python train.py --num_attention_heads=2 --num_key_value_heads=2 --vocab_size=8192 --norm_place="pre" --positions="rope" --bias="all" --parallel_block=true --init_std_qkv=0.024 --init_std_o=0.0 --init_std_up=0.024 --init_std_down=0.0 --lr_mult_down=1.5 --doc_mask=true
Each number is 500 + 40 x the weight over its row's rms, rounded and kept within 0 to 999. Layers, rows and columns count from 0. Numbers have three digits each. The size before them is the row's rms in percent of the matrix's.

# layer 7 MLP down (transposed), 512x128, rms 0.12, rows 423-511, columns 64-127
107:548463493533421458482533457520437526482495478528534470456494536497517518549490482539531550498597474570445479512467403442472539456483441561516492522464503471527480592587440524508484491463418466
104:518552570582449469469544480393494508520509577527470489491501480520514527512470511505546441559489464522571470470531493469487458460464402420505492539469483470441498499483471515497525530516489509
089:536455479589489493482533483448576487540546543532548449470531520471507506458526579479541520559489438535448519565476506459575458560544484464454559505490498515503490438494453497451468494523474519
132:509507495496451491482484485451515562471462494489557504488470427506430469430505512579400557497518554562460518528564528432540497560479542490463462515522559526510485435456521433471480510508460534
102:528491518576436502533541503502541480506538490528466508472546540413488589535465498473514562502493455510406536527475522545457487487429403375530479569476518470482509542573436493475507497545472545
110:490596479522535456489535498472464522508480486419520448496588508496547468472470486413507428547502476511493529522477483495471538530521454523492528448509424448493452516555563473482488544511496546
108:479549553469489457458443472579497512468540547487461500512496466495473592529520563483489473457432486508526570464458520545465497464522505489462455489479503492444445495501467538549521625537515468
113:470575516465545524555472496415455547518461495511439438519488468482484561536514514451480422534543557504464502498465436527509523533501468523452488567495639496479450503519489531495499476501494399
112:497570511482515467481471447456513517439532517551463516488532437499484540528535562520460412445484460423492536485508513567455476541485460540466497490499504423434452492463504437560495467509508516
055:511434425534454608519492490465510507537508517464442490464522565516467497483569540467475459481506518447518504411483549478494516511483471487533480541535461512537556515539492514416584560574482499
087:533473598452504513481523501482522510486447546569458553534500461495499498447525510544466510412505558497539478450525529544519498477503483512446519527464463486444579445460413537555509460529543427
097:416508508460412538596540497525504394563516535457560468488486520535493446462510592465486480544462544524521519445476553476457486554466481538482545500523512510494528476486485485519486485532556586
105:550495451510419526437495551514400451555526520503481518462486527534537473543518573580479558514505487531465458458501506534553522448466528399488482528485477427484518487405469471521467462542488455
084:471463533537459453532378515526568470459449490499522505532504455517516523545522436531467538469493539539534531490481494477470487540440545511456447547437438599467572473521497474474535441531482435
119:525493502402513461562433556465424463492543509499505432557538573464564495445492494510523453563519490482480542521508527473492557493492444560518447515573464451482529489473516470590522511525483545
059:481462451597497477524488430475504478504485527516401507476493565505510442510510576532566506519495476458444523528444454440439499516556487490470538458500523542492533580545544501559528430547503479
092:510502537420546516510541522527467450461528464531545441479488504538536516531464539366520427536569512516464476466518547511479491527493463478547533577539450563548499546535497504537422489481454515
108:536524461495471555503523443481525523498575522533466519529522511525527530512592551553522482532441485525508496553454504434469587455506493474502480499462554515464511536582418479466479471524455543
126:524458519515508415486464488517525526523529532552422519472503519481439517502526554588449577460454474462443517549509545455553467475494468541513453576495537493459584454498514514536437451493576542
098:443457538481515457588502476470527476547524439555484508483576419462523545452479519569490456478455549441499554503510455505516505458537466480526549472537533498539477477548481481451497499470527577
105:570459505584483522545477425515556530491495483478441501471540472519427480507613477490454546458417509486405456507492557514404498460532501455520534445506477527523483531499500514486539487464528499
114:537507514455518480515523498486530541535560467474509508494454448539576482518479458456562560471497532508385493500477519429511555523487502452505452496473451502425481416476509525521545489482473502
093:529500521571501525516530482520467538469534481503519491498491570472535463522556553506484577482423483598452476478452454422511455447501532542513504480465403552590502473494574508458457533505536493
102:527467536466512534464522508496545542519547492467439495505455469457500481499469575575542519500559559478492508580498492419497472537481520521495512494455460479501469446497513537463415457441453565
116:454476438482590609424490474526497464546512449532426460482568447565528466494481498511443568468508437493539538463490544461502467441502472509447536530472562524499548517516518559479593513512532506
121:486409466496539524487459513568497513495507504461470539550525456507476498468528531451400516478458538536427517471500468467477419501526516556510526506548551561489473469452590450557545526589510499
090:475500490541574509590518516385500457473484483477499453588504530467441455403477462489552499564581489477422469517478523481483443522559516571524452437494460502523535476434503527521533470456493476
113:490493476547476554570574520473475463513509487535480539548466472452506450487502510559481528531549487566579476480463414538496404540485530497439519471517460500533525411521524478528524553451531453
123:453491482505481433519552485576561500543477474515593497494485574479515474500601442483472501544577534491506525489551434539520469555455489457473493496513474595483529536499549553440479482497531473
076:478411537515449428534528531525512582489499526445553500488496535495472557490526515469532492449560568509491518515569504427529490453497536510552495584433478485547482527520415462512527466517520409
101:476487474507555488567504536503446422521452457443410526560496454510489549547480474514564497518474526423504513558489469503521506545472533463549413526480517521465528453503498492499488542434574446
103:435514486534551431488485505532477519528554525506507469470550510538564497429534499476494461497428480455592454464451527511474562515438473546429521547432513504482531469490457474452503466544488480
097:476566473515436467505435582494517467522531519546513468480550452510443453505538490543470533561486564570465538496550460494547494542541469575486564487492555559539453479509401448504551494525535433
108:473563508535475519534529507526428564519467494508516497495436518518580553478510520525445496481465489479443540452526518523488538495489557493526473528472407479585450500466485451491437529491432465
127:484570499513513496403432558558492518519469480492504554503427486470500505506509462507509582478498537507428535399448523531545443465494576549495451464551483519541565464534517479536466553428501496
099:565508494565495491549532519520472469461510461610523488576525501527584516534479529519532419507436438487493421508613461472513518542524477539469443479504454519475445486566536512464548489470515563
112:517557534485486481554519520487533451504584497460496539507518474505435502516610511524481434501440520458491552467477502475505528501484462477521519531481537464472471443454488456479498484485502445
108:440487470488455456466518500425549489468558501509486547544505542433509523522385504525482427490527500482522478465500535529529399463518469448503461506489538437509478514471475549459545491473547497
066:417480570449501483420490478587539476535446478525507437598462551570521495413493515498515592534545468495416526537499497513515552495553445496487515526473496464556453533440473488508520398473463564
103:557544494517452519484558512458441612529538525465482544467543523487473444554461471523548562471457534530523503494451491541453550492566468473489535489483500516447464563513517528525490493462429406
095:517503422614474515566515499508452485483518458490432530475590500492566487532532476478477484478531424530477430534510437528493496566544441512542502564482474487486511509495507454467486536474504455
105:464558456532546509438488501564543480534462509486495529535514535420542392510510498568440602521520479475510439483490537497509452514490489541485505544498453503474497521539512473469428544499403430
116:474508491553489515504540492485505547507425535533426497534450462524485447508514459470558632502495539496531524525480500396538494474456498493550513520532484490437488481493509502446496484483472523
106:472490521557496526519464503549531511541522552525518549495481512474497391507511468520472544443530555485451453487513510373496456574526531452517473538587498484549600512571496517472497524477484551
087:509423451537476503445481523480482462560498501530564540462532517439539575555484522577565440506520520576539445453501512516477468547399481426576505463504504511500505459498518481390516473490490497
102:503513505502495487427556541519552512509471422503538480511499500499515481545578458485569472487534484495452489431489516463570497527531481612526473530463505477451533513436468438513502452523430597
088:465491513610514475519502528557551512492419570479496462517524544506526543475436566499518498463514545398464433510450500537514450544499496513468479541468485546444560465460507436523484482478463513
114:510459475442537476463515532468523527513598523436465537517588522505495526438521459556567501466469456461480402508493508507525545495501504433440573494453584498556465495444474480528492452550578427
053:478454505508521493556565476460556485508484554541432513506482532497512433424451504434492582475588554531449537480505509523455475446473502412518524467520434455492479478491488515509522475458446516
082:479533509496515517514541553388543524591580534513483503467463451563525526464456470490505461433466470460503455551526505516461536462501441501541510545527476443468561555492486533555508524566517479
093:532448554477514498455503514530469540514463505518474481520553482460508483489492463548512491440468531431567526568555449499503504447488437525505490472544476550560530502542546464487507481462499571
093:549433553457565454518530574495464452483535556478433522535451478497454541438515550488448536477474518489499498485482478495480507501590494468482409479484553422514526508502494479513507478516481487
090:552500482587476516492566513510466531438503471460481501514501465478480507521572578552430463593499528461455544455484443515462491453483462433477486643479508538550513575480478469497498514516524523
051:496493505564484446452424452550483539509540556475514442475508540540448499531527533428567465549520455551504539476493552568489471451560487487522530529447459493520563537552495498482502456521456511
125:510503474464552484524515473544455517561471495490480487534484526479440454535515500529539480529546499524485499473500479446430433509575516465533549390554416493509409509468521460492446548544482585
098:438514431510515519555503505592525456513525491458503554492509539532530462484473511496529560458565515581506426496526442405522518509523429538530457478475477558541479469460539498434456456509469534
103:416519463553482487487521503512459529479489489488502502467478544480460561567507464447440572495502550464532467509497461421473555581469542483518458568589576489529476582521457560462443439528504476
118:447494496538606495481537510472468520500551473499430517522462474545568420520530470473458460478506566472532524482505464426484506506556507575487537447471533446537454544491474408462497503439458484
103:507470488524488441454513477501555482492510516488543521529485483551518525455505506468501443468502519515473459492576508566469467485487470485556500529476551525540441539506420481550531581448452527
096:545448413555469442551523537512506492528496543496525496507475495571554550486487523530473546509503523498458541444464455445479473479416497410452546551478500542460532513446446519500524494465449427
097:553556506519523520546504467478479500465547523578502506547489480472514523436511445434492481477509481540471457526562489495510538487521526484479449575551539513439534427501514469483536516488526455
090:532488484434495490531494532542512525522527499520627515471477502402527495406605447515493503566553464469420575500483474463474514468507541527482519523459522535502533476499486465505472501454502573
092:476520541422487462413459546525483513414529550542486476581535475484483475478445524551511583508485543513549473463466552485469502562499488482471550408493546469513486509517525553519522429514509482
120:492454520522492523491498469503467543488521449486478519480555586506501503510480530579491535599522449475526506430476441571489526511510452435463515451480478511538565510473557528511531479478491544
095:436467456524431502510421502507516498510563517496513463486517543529524517550512506522520501504531449510426588491518539525546458472488491386484452452508510427483455503481521568466488446483531459
119:466409487528494475414504482507530495457543495455490513503551481476499500525524473417482688504486523507457482440534415423477511487502429546537503540458549478514504517509461511474526468514474441
088:430540510534428508512466508574475568517459477477558482498511535525524494470529444438538436517477459555528546485481488505460456577475458534489519478538529534526507587444535513541413473473484497
102:582551508509408494469540468505472500463544530488473520542432558500474579473465447519495456446482417499493489498504515479495441489498561521453493481508434461510515529524548511549520579548437500
101:494533509434503550500508464471512522529530465497520500520495478515499463495518504477437479449477595609489463459486512572492495476467556507453436467492505474501547489592526540458499515466485506
128:489501438560532487479489522512501462450481534558550481498500491490506447523481583536551549536527531491491525480576507452438549457454503560535524527485520491510544576547519575486475453428431477
113:556515480471481435528561538536482545429493547452457472527512557431482582495475501572492511456461550486529518450470456447548485512509470514466480556485521443506477594501489484518576485487505479
106:504477560506525563550464491519446587495487512505491460540503448514458496500495446522564467506478523460494491521531517389512477460464470625487454517485446515544486536506465519500468490524579528
043:470533550492452517482513551523501510491456543448458452515526515424498498578508416500472424450488512511482522469557525476480471410544473473567436468501461559486498528478488490510575441527480546
083:469478525577523563502562456549458479449538503557461472392511494527514446448464525489562422506498489516450495445538484494501496544444519475531515539517487486475560483509487455533410470509515516
093:439453543504468548508540455452454484501477547521517509498532498501609541451403531500516543534503444506474463523484517455543412509567507444487478520517457477505527475475483505423501619539450507
100:521472533448549431503470492546466574559486472485492532499472513557428431496465536495465647497491551572523505445517527499508455423446507532468473467493557486504491536436510495509521445448563474
104:569442505454580433562475550471470479452453529418443522521500550482564529504510545456533560476485522487560516502546494516497530482477536454439536541469466468525520521538433493495507556526576450
084:504548472474515482460495478507542592581555499499450533513501554486549476520471519561483508505519494509542438462486575464466504486553498463540523458423469550532511468472462496431505527500492582
105:474483477472446529515457524485457514550449553534424516484538507475502498448501512378566500512532502502522560497597549585492486521463499531509479475529509462476490471486503500504531477524589486
088:560506512559493446449551474522472444462411530470456568518465494488447476497498508510476480531505483483500434566530414426428545480513503479476507537539545563467487538513452463448575472503563514
111:492449580480515462543510533521475534476497519512430570523493489458463497552494425497425535491541561451585534565505532530486501460490465560465465510490438445521540463490454457525500497430537472
100:555445570529510499459541494547493548514417522506534553410496426401499465421502502475502486503522435467498478542453561466558497503486498533555455592526517522483494489536527508486523508535505471
119:500477477483484500564472482577401482506449520468537470546464507519449529481384525499478594511540583510446458466535490483398461501549554497569462472563460493509517520490499527504468530594460434
103:400546498503487509515524551467455458543513497461512431537460548453515501513473560457479582548532510531495548470399578447484474506534505524501520489483435565405496532569568581600485518530473472
084:432504457488451562546471475480555433486470515426451511515474469544477527499590540534478438485452540480557471486505469545485542488510532488561452563490542464486452442494539486470531458578542467
116:522519542432516497444463511483424459482535419571520497514554464504494555549550526455573513506526521528476502560502515485526523500492583513500518535542483490485496517535536526530470506560494511
103:538507509466501461444530498554564523440570482434495497490499559523498575542448512482498495600485522513485521387453472538504544485542457577476454496499571517530477474506431553515507458532463538
104:480492509529457546519535548527446479515525469481508547505450563518543532475436499453464494521542562538516493516493482509434449532523506528597453469620440500526484494537482610475469500447431550
108:504522529502491508460532565484506569515538502478467465439548570557419533524504495498481397475515464569471533452488531624485491489464487500493531481529581512531381493499469477462453525546428477
# layer 7 MLP up, 512x128, rms 0.306, rows 424-511, columns 64-127
102:498493467481476549495502502422511461469469519504507519494422456453450521543556511513510449546544581451455489531545511505471540505529551487504513406561481405492518473508511527537500456466569407
089:475495426468533523517506547429471535437503455501474451564440477425468533549436533517570495491540511504499473510510477498491490427482479549527489508469435443518561495564614490515474490565447441
124:496503512455413540529551583555529476487456441498500510542481512519482491494546496489496494505532612499433533544420507519486498489547548444501503485505414494574519506538550540509470548575473523
100:461445505554437492515512480494519524461501479519545495547460473607437518490448558445517555452485471469491490489515559519525464502541543440538430448459442467494534540537551543550496484515530535
118:488429480507460541493452532489456518528529498560481475472373533471517504514495509531565596420446558461540502483450526529487467521485502456527498467501607517530471519448557518491446495520449434
107:496519507438445474565482441572526450408549520559546569540548486530546485442485483439484453514484539479522488536488495536509458578551540563480492453437496459491527557470490460444479497508517414
118:510480484569516527458487547463611452451469483546539498482556498492452518541524464490490492558452442488512458525533472521500473531516551518527548480578507510590488602470534510460493466514508439
110:555498472501463443471533475446417487529451498481493484514492450496495467484435485477501512518499467394506521518455435620482549537528537503549468489513482482483508523510555455504523498537513541
056:533527607497571463489463549449472518522484501510514566416514476450519506522501448516528496502462423526502533558501470522449517529483529488501510521476534439573451542400512529526465497423466515
089:466467484563510481469474547485485497490422489513446542510512447477488429442364516536486553544510490487575503450536503480395453522570533523507494489458491500536492533507521495552460495525450536
100:438515451437522535500502558496558520455495537561522470487489508466428517507482477485537501451483487425410561533528481528488533498510554588515528474400545468483478505474475403534435491526554563
101:538460478424524487550492501447528470489503540476575603570427539522491488463521541450458480475476484518482505535443512496501551511484504460448456470524498487482531485478480483489498530591542498
088:460452421539586535562572546458523542483504506518502514512501519523468520423516501510480543544471495516471552528419497461443439439496560507492613565480499547531484505471445528550453519431571487
110:517525484517550469480490490573538503485565500499550530403564511519518468480503478433508495480503455500447485551472485520536452502534426556478552480605467502487541501467498491551429454543526523
063:495476564552524560552507503528443432461427452498497517525551478504470497521501477510437562494545533448514487484608478465600472459445535495534508482509506493512438497515452552523504586436452520
092:511511468580481506470508431412577489539522512512514464510458475553456481442457499591539468480480495540550489436526557482516552539504447509489533503496519512427544531497434456480549522474465447
100:431479463526507513445499478506465499539558505537541455464546436556496499452465513549525436580468580472452424520484527526512488487578551522562560514500564485545500518497500496436422554534527527
123:557518543539481497449504571460473547499449528453509501463424460452567543474485497550559558472501512503497462475511542533499431475453488525518542531526503437528456512414485505523431505480474488
106:552454501479524565484451580541505492426459528554587461540497593510482491560516484497506431446584448508458502514498599541450474461576474584477486468504557537450518436375470528532503498467489475
109:437445527507567514492544495439535456535493494478494481524536467561512496457427546493568440472549506522528502508505522502554582480516438497504597541492528393488466533528464472459480511462478465
096:473505528558451489464553575518488511505545535477545538530549528513493457453500512514430552490516568542405567568512433463419474483540579538519505460500547448449461532526525529447489494457491499
095:492544561574564514496549485524443589508528526513511499513494479458472518516480530483450495538517489576538496474445516495528546510533454537509531524434548440525541454422499432454391482519525521
107:473513526429465507451494456547532408430522493498467457483507494507518546540499452501544496482504394497518534542540540580459544475503454580483536525504500484509575468507435524483553547479539529
119:539499530478512423427489488522614455456551505526517509518547586462496508517514486561536532467551540445504491542528419551441512466509424523530487557542496508535475445499451497513498454484553474
123:434553512553509536512436485456478541407450499504515492536418510538547488488520497509498519463535501467536526491555503550552540502522453509472520500381502534507515487590538521540500467498497481
089:527493510516501562557520516432507435456397538493481501518520487500440503482435471490481489496466506438510501433490408526469460578512525507584546539497448477563464536445522515500438532498541393
119:466496446440500449484468484514473507447456493456539538620526507475508475536552510473471395457423470559510481504460484510552506435470473505493525422506506422487502522506473456519498505514549490
119:523580455484427502426494527543454537508505546490593435424495475558441482412582461486497522477562478493520436495458447562538507509543490479505519460513505538490506508454487475400513473533498510
074:506438510459407516556412509482551490467439575462493464564502471532510467491537533477490446568563469430442453537509495532497548444487420471466532437467455487455542522480494503479486444602549503
100:510469546526599495545469482498517557480524542530457499487506502477494463486508555523427534514467552470338537561500543508477464496506536599562571496473493460553463488420539486558483500462513527
097:517480485570504570530481447531551501436423504507478549520445470585477428500454426455485511518554489576494602566527478474513452498540486484537501457484499461493452510440505542565517476429536574
101:488477562478523513587469434499422518471428480477480458526458460449459499550484478554493514500558516448609490483526490446512569498488553424466511492519497501517438530476533531494449519462487509
110:474508474498483448507465576494552511495475454466554488471475399575470472462455529490554481467507449448468485542510573422546514519460518466486468454480505504594527514510452488530486398513513520
121:445413527523554465539521596431486517496475550535566430451527547482485536459458567509487487494553459445547500450643453510459416511481561503501470527531548524485466536470484499492479486464522494
093:522522479507450490557494555456478548474495547474456502592466483506544533470454536595531474536451479526498529553474489480558527563496500546542462461536534458418487436481491486483543518514542481
112:501478543496450516438463510587557475466442464471509447527487487456513451511512520466521486448576482512477533542512492563554524487439484485581584420577488511587517530483486519458516465556470540
106:487508536471415552540452498566523462429509524547494509527442498518460470567472496530538461504568464516545583437475521473478423532568453558544449482504527470554488523455512530495483497496529484
069:496537545510538482536491497508502496581530446549562479524436444429456517514432491423403493413491527474510509474434404482457450532544551530464543551542513501565491481556510502474490543489538465
091:500475506412537470512529515500552485431443446445576500481520465443528537500561493526501510456524523457532514534493502434462553470501481471466512422496523449498445571498454387503491597561525523
096:438455562474468491520578555529509503449479445413505464477522500466513587466500461525541439596502582455529537499524542436519434445424528532461534514493519428481434538534512529452513493477497480
105:507515564465528498524508579506484532426522522578536498457572489517568501466543536521471496517485516518574434416464507515516471463521460487509506419560485444563575451481514482492453462522553520
112:503474473517461574546510439539500496453483572486445471480458501438497421475491469503496438575520542434528450476479457535455477523593492522534497464470502429474542503464459508540495514486490475
099:507495528425535533416514445450454486417532512467500487487545538549466555554526548487543447471450529449483529543530517492552516488428561511400568514565507491536478566461483442497506526456570471
093:491491501485489505491536529548440540483516457438528563511424381515495485483476515449494517476489493472454489480564554560463496591535555453453523503483514469513459558535529499510467470521461497
102:442541523523503467468499505451504481465454520513553501510461485405485545526565508508497461498514466475561470417499495555528506442510526568544502543468568554443472544451425475496496463454579480
095:525480505532513460467497498502515504556454460461451577516507422520525500462500480550512456550557486470520566447498473505568495544500475465462493471441534533520477481481522553526397533502535462
111:498492526527406512526500448511521527451541458493462443490486459519422500650475524517557539400515492499494505552457576521504494545488528535569467398462486548525561556497521537508473494483488532
059:461428492491508500473540558467515491553479489485512488509512564479470520589513521560496469468432512572522445451506558487444549518479516506493513480585532468449508562457466432519557500481502516
084:553460574447455435521488435542505472470489472521476523500460518500455497500529516524490476478528480522498534452544502455474477504454464520417535503481501465516356542474476545521497565485546516
095:532461527513585479477514511475419463414429544482483487496483555533538478463503599463541549504545476462620550519452550447487512438471481563445536476498535540515519512483484529468473516472481478
094:547512492538455420515548531551567461441564480488581513572537480536487516487535614529429518509464454500508530465465456484577471585517494460534482464461543491454434498505453512501535514523457524
084:502450479501561452484544565506517504601521565468473501525470513473458483520601510497480471585514503500480513583465474532449445466514496495550462500491482553483544484497473452450487515555547516
053:511453560453494561528464493410554481501517524517491517519535525450528525475478584555543442502483566471474482515539494488530454530404432468510583492442556511534454485523495534501481530453511465
129:510533578485506466531546499513518538489505486530529489463552501602521476558532498559540510501477491498483514469499478477417490451539526498498410494496487477467505440485513485470397457524599484
100:517480495471476563500440466434568504396516461473452474416533516411530492534474520534449490526508497466487448521432521513451431560444522503527536498554501494474388482534535488499537491477463511
102:465565532500427471534491544553518528522457456508571481453555544512526529471515495487420507478450457508507461525518412458462489545529528495483484493534518491546484519543525487386478460532529524
111:476520402572549450522515522537461552454480440506441538577467503493522458559559550520548490491490499508546446519435460552469571546548455526406483458569522486532496500477481516499572543402470492
111:501514548530517515536440453442547503474448548508470454513546489561431570496484416494518478473508489500524504571541507535515456483526483529521531505491527487489579572461549562491502526443517498
105:508559532582506502530585491463461512437512506451539463500491483410507514467487447565431488479508473511535469535534431506576455495439514496500497478535559501458524495491458503526478526534467505
096:429450532484528570467474493597535501481526501449495490453542497451442492520485464499473493491542499460490538477455518546409533529500436478487550494464501486607438571540494519520504504512427514
089:544473503544551452566462500452465464445553473498518528523510524479473433497466445507526424478435467521493498473457526505541413454410553566499476543462519487510477460457462617562529552448563525
092:437528464488516515447528496494517495537498566511519541491433451496459505458506470579546459523479492460516468488405532505550565479499527540511501434493555485443490508506507526494492506495434496
110:526508474528502464478460488531485493556501467479584511396493480575492492485540448534495510556464537447477520537485456532467514456528466405507505453444514456486491525470533534550424479487557526
104:517463439506499480492440521549485511530449412510463466480486523500510464433455480571458473494508540440597521502457447443495525534498604575421506494499581533487520516459480505535553483465493504
108:426419508554477521547499506524483463460499479455453482546515497462465480545511529445541529404522524471517477528578515512473528489486517510495480503525499496530538544573453535535505522492489453
103:452564455580466408512532473500518496449523540549557520473450516479481472491447511497455499458533509507479510466420512484515527528472455416492509550482493533517456477481477547521463472501478474
099:512466477541469497455571433512467478452482526454498482442512543558476551502516541459485433492506514496503497479532485494446515551549570505520547459520442515506463440501547581569381511533562441
109:448527528481446437472442532491516516448512504528559567508536502474472489466474519543524553552476441401570542478499511525549471528514534509502518478472479539499504522501475404469501545404486408
135:443555449533461479469475496496496420468537482537510446510456552517575545467418459506539515485468459482477516563487447476525544531513453436570541481531462466547456550505498469483525514568429514
112:505526468569474445491497495556524514492511566482457460474534449585497460493535501500457502552594511502634525550502515500505541433477483524454517516471547449504551450532458506460510506498513491
097:497455536531501502552502517489431477509431546513611501454481497519480476490511531425548505517491505502529516447507484509548429518457494542440424490476440525503549541571440499480503491570557511
046:521523476490528525503450447521489460516516486532478555483443469554577454480474509474536474566521488567516502475440486529492446513503465536459590541490561519435542445512444418465450551569561424
085:547526451507532508556532523526514506483569544547490492481405530523510519435525478449530512449505517494416520527537471543534491450461494588424492469516480553464517521476518420452464502542483524
098:537492480561463486510510533464598461558452535457479445483448502498471451499503496513503598503477523501550576449503467579458473499431512572596454589509476503474509409554453500464513489433577459
099:513457519487477477505517488557528537504410401526442548468544478461532549466490529505511509482457465460472516548481470468491473557498543529540558341550516541495498512494483459526518526469436442
101:483520553555421468419479562451584435522451524539460516457526492496474494554517528483470499560476571550481462606469462531517483502516515435482556511522474579575451481503514483490488453494509520
090:486448561461546475471529500471483484449499519437522551508494461522496478530482475480488527422532455455562510463489474441448539493394627492496427561575517464543503481510497464530473444465451480
100:490501520501583468587469511463544528464507504494509522530500480544536466453574537484488368517462489564469509515521484473539502518476561506516577499464546496484501479420497497433446503449524452
083:474509437436528490524504511494483481606482559431445516521508479474471469543480580505543459535573511465515456510490453495473549426477411496564497487493475536511503489499498436467463538477548500
112:440544544539538529488473578458569511392495508451527530471431446549496528505547430488505557463494466564460555541465528490556482501468487558567559481479522563531552463481468466473453532510515544
106:456472448505529557470563481583535496491498534511554517412470531468491482545503532500483474530500503489535486495497435461499518458521564559542525485535485645462516498551509502484498491571496494
122:527479495472540416525501545437583429529497497507503493447511537533520522526458454520491568447522410505507570527571495529481451496498466534551498468442532480478516478485542433536457464422494505
108:485460505409508438449530504511445441451456506466476542466486528521484501527522511565610542498484461461473500473566448538466526499493484539529435471482499501525529503497561557503485486490457447
087:533498512525529555464475547480409533436522452520537497476489503518451511425542473469476545513560510530445462536475580487467439451447488509531560431518519582556500498539467602472446520487480498
106:446497518440520498531471470456546532535552471514510515493457472466480490497508543546560441516528571462551445502458505429462538484482455468510472553455610522445522529490442438502482509512520485
105:506442527462460559526526501492499522500424506469488454552502412471561499523493457501524466486512431493474475598521490472540446496497568502511508585542494505542543494507542469481434550536454499
104:453500480546430523458511473501575499514526580503456503516553505524445522436445505516460434478474585399479588478488521566462542508544554410471574550498479537468503508525497452492472498523508499
112:508466486457422497543532470518581500395436497459511478467481515544530509532536567498522487475546477495432568555514481504460479496513511558530513522506442476484546468463534467454511432570543449